Weights of a small GPT-style language model, trained from scratch on English Wikipedia: 68.7M parameters.
Each number is 128 + 32 x the weight over the matrix's rms, rounded and kept within 0 to 255. Layers, rows and columns count from 0.

# layer 8 MLP up, 2304x576, rms 0.0847, rows 338-347, columns 432-503
[[114  92 142 140 134 146 122 170 155  90 101 195 100 151 129 121 139  72  75 157 114 124 139 114  92 128 126 176 147 132 146 126 211  81 146  80 123  85  88 159  78  49 135 178 123 172 121  74 124  98 117  75 102 175  76 139 105 129 138  86 156 136 106 153 152 165  98 132 183 150 178 124]
 [173  99  78  97 136 101 145 116  84 169  87 147 135 116 149 117 145 118 178 121 175  78 122  94 160 110 104 116 148 106 125 146 152 148 171 122 171 131 114  68 119  82 142  76 147 103 116 183 135 121 131 119 102 104 101 168 159 127 141 172 172 177 146 109 205 136 130 107  77 165 133 188]
 [161  97 172 159  90 158 118 222 123 133 116  80 107 104 136 123 142 120 166 112 112  55  89  74 125 162 135 100  74 125  91 106  94 114 101 158  90 145  99 128 100 143 126 126 157 134 150 139 103 150 178 189 111 116  57 150 129 116 134 118 162  95 111  81 168  84 108 141 150 189 112 142]
 [133 145 115  79 134 123 168 147 134 114 198  96 126 139  99 110 159 170 151 150 162  70 136  63 131 147 131 103  71 126 100  69  77 139 127 150 142 152 163  94 130 111 206 139 161 110 105 118 129 132 144 107  94 116 144  56  52 129  98  93 159  98 131 122  70 120 150 107 130 163 111 133]
 [137 164 139 147  90  93 144 123 111 172 119 188  90 137  99  89 151 127 134 158 170 130  87 125 154  96  99 122  94  82  80 165 189 100 149 200 101 128 135 156 141 115 197  61 132 157 108 137  79 163 130 103 155 135  54 174 134 138  89 126 118 189 187 168 126 140  90  84 107 105 106  93]
 [204 150 120 107 174 174 141  85 129  98 113 148 158  82 105 171 158 149 166 124 111 122 112 155 150 162 139 154 158 165  57 149 173 114 113 177 180  99 139 142  67 110 144 100 123 138  87 109  72 140 167 188 152  84 118  99 153  93 145 135 131 166 138 115 105 152 202 101 183 154 152 122]
 [120 169 116 126 114 131 101 121  92 117 149 170 140 159 149 107 113  78 112 112 140 128 130  96 128 125 132  70 140  82 112 123 158 103 133 129  96 153 115 112 150 122 122 128 134 184 137 120 125 131 154  97  41  89 146  87 133 123 169 113  80 125 148 118 139  66 116 193  87 160 109 147]
 [128  79 120 140 107 132  65 137 168 140 129 107 155  67 109 153 133 152 189 109 176 164 163 169 138 110 101 178 123 111 118 101  91 116 189 134 127 137 162 114 139 163  98 148 106  82 126 114 156 117 118 123 164 104 145  99 145 188 174 148 130 115 156  43  74 161 183 117 145 166 113 135]
 [124 212 139 159  76 118 135 101  68  72 131 169 123  97 100 123 129 149  60 103 161 189  91 153 127  66 181 128 103 122 116  93 131 119 118  54  60 140 103 159 171 120 149 146 123 133  68 222 157 130 102  82 170 115 109 107 113 150 161  93 138 135 157 151 138 138 146 106 177 165  78 139]
 [126 120 185 141 139  92 171 139 129 113 162 112 191 136  61 176 152 103 120 134  85  88 151 133 113 102 186 130 117 163  85 142 129 104 128 147 129 128  57  77 120  78 146 110 115 131  90 121 131 131  65  80  75 142 157 144 134 142 145 113 128 128 106 170 108 123 137 133 140 162  93 149]]
# layer 8 MLP down (transposed), 2304x576, rms 0.0464, rows 338-346, columns 432-503
[[134 128 101 136 159 136 140  82  56 109 158  98 174 120 113 151 133 148 202 123  95 124 121 110 134 116 151  87 142 151 116 175  35 157 169 161 167 119 109 126 155 219 118 134 123 101 156 145 131 106 157 126 164  85 134  88 136 128 153 160 114 148 150 138 114 106 120  60  83 122 108 137]
 [ 92 146 138 140  74  97 104 139 168 149 153 104 155 134 107 112 121 100 139 112  82 161 118 221 112  69 164  95 114 137 132 133 136 151  71 153 121 136 119 156 101 131 117 149  68 120 164 166 150 135 105 118 176 128 126  89 120 172 158  93 138  76 113 121  74 129 132 174 161 127 131 115]
 [104 125 139 165 153 115 108 123 119  97 183 201 117 160 117 109 133 152 135  79 125 150 104 110 172 117 127 148 122 118 104 158 173 106 134 107 112 133 116  98 109  84 110 119 126 139  96 158 164 128 127 137  89 164 126 164 129 144 163 105 138  73 158 170  94 129  98 109  74 119 125 105]
 [ 88  82 159 119  99 134 155  70 107  98 142 103 119 128 149 151 102 140 126  93 134 143 115 173 151 162 115 172 150  91 117 110 158 155  84 143 136 102 175  86 137  96 103  92 121 121 164 115 156 177 103 106 175 105 107  94 132 139 151 142 105 150 160 119 110 103 122  84 145  64 199 109]
 [ 74 165 156 106 136 176  61 104 109 147 132  74 144 154 122 149 148 110 155 127 110 149 175  96 191 130 130  52 156 158 181 148 102 129 126  93 182 142  93 135 145  85  87 129 154 117 126 129 139 132 109 133 109 167 164  78 140 163 100 109  97 101  66 127 128 133 171 150 133 118 170 148]
 [143 123 118 126 125 184 116 142 131 166 121 150  84 148 144 126 160 183 113 117 132 139 174  83  98 104 108 118 139 208 158 117 173 177 169 107 122 105 137 157 145 205 104  73 166 115  65 134  92  69 164  96 154 105 163 177 114 104 155 114 124  60 165  89 125 132  82 166 136 157 123  63]
 [ 77  66 140 170 127 107 189  74 112 130 183 142 125  96 135  83 150 180 125 131  81 132 117 129 140  94 126 161 140 127 168 111 141 149 166 178 108 146 176 100  88  88  98 159 178 102 106 120 129 154 135 146 102  88 111  98 140 105  67 129 134 142  89 155  98 107  68 111 154 170 161 132]
 [ 83 128 110 132 164 121 101 112 122  97 106 115 175 183 133  74 117 107  95 142 139 153  93 114  94 123 198  72 109 128 106 139 136 127  77 122 154  97 161 123  98 130 122 102 130 102 104 132  72 131 136 151 116 105 125 162 103 125 107  88 150 142 111 209 206 154 133 140 128 115 163 126]
 [127  72 119 104 181 158  49 120 136 117  99 139  96 124 117 105 155  72 189 196 122  83 124 110  95 187  99 112 106 148 120 203 104 103 134 185 128 110 139 153 105 130 109  81  92 119 139  99 117 121  97 120 147 150 143 142 185 169 102 124 159 108  99  69  91 121 144 149 109 109 127  91]]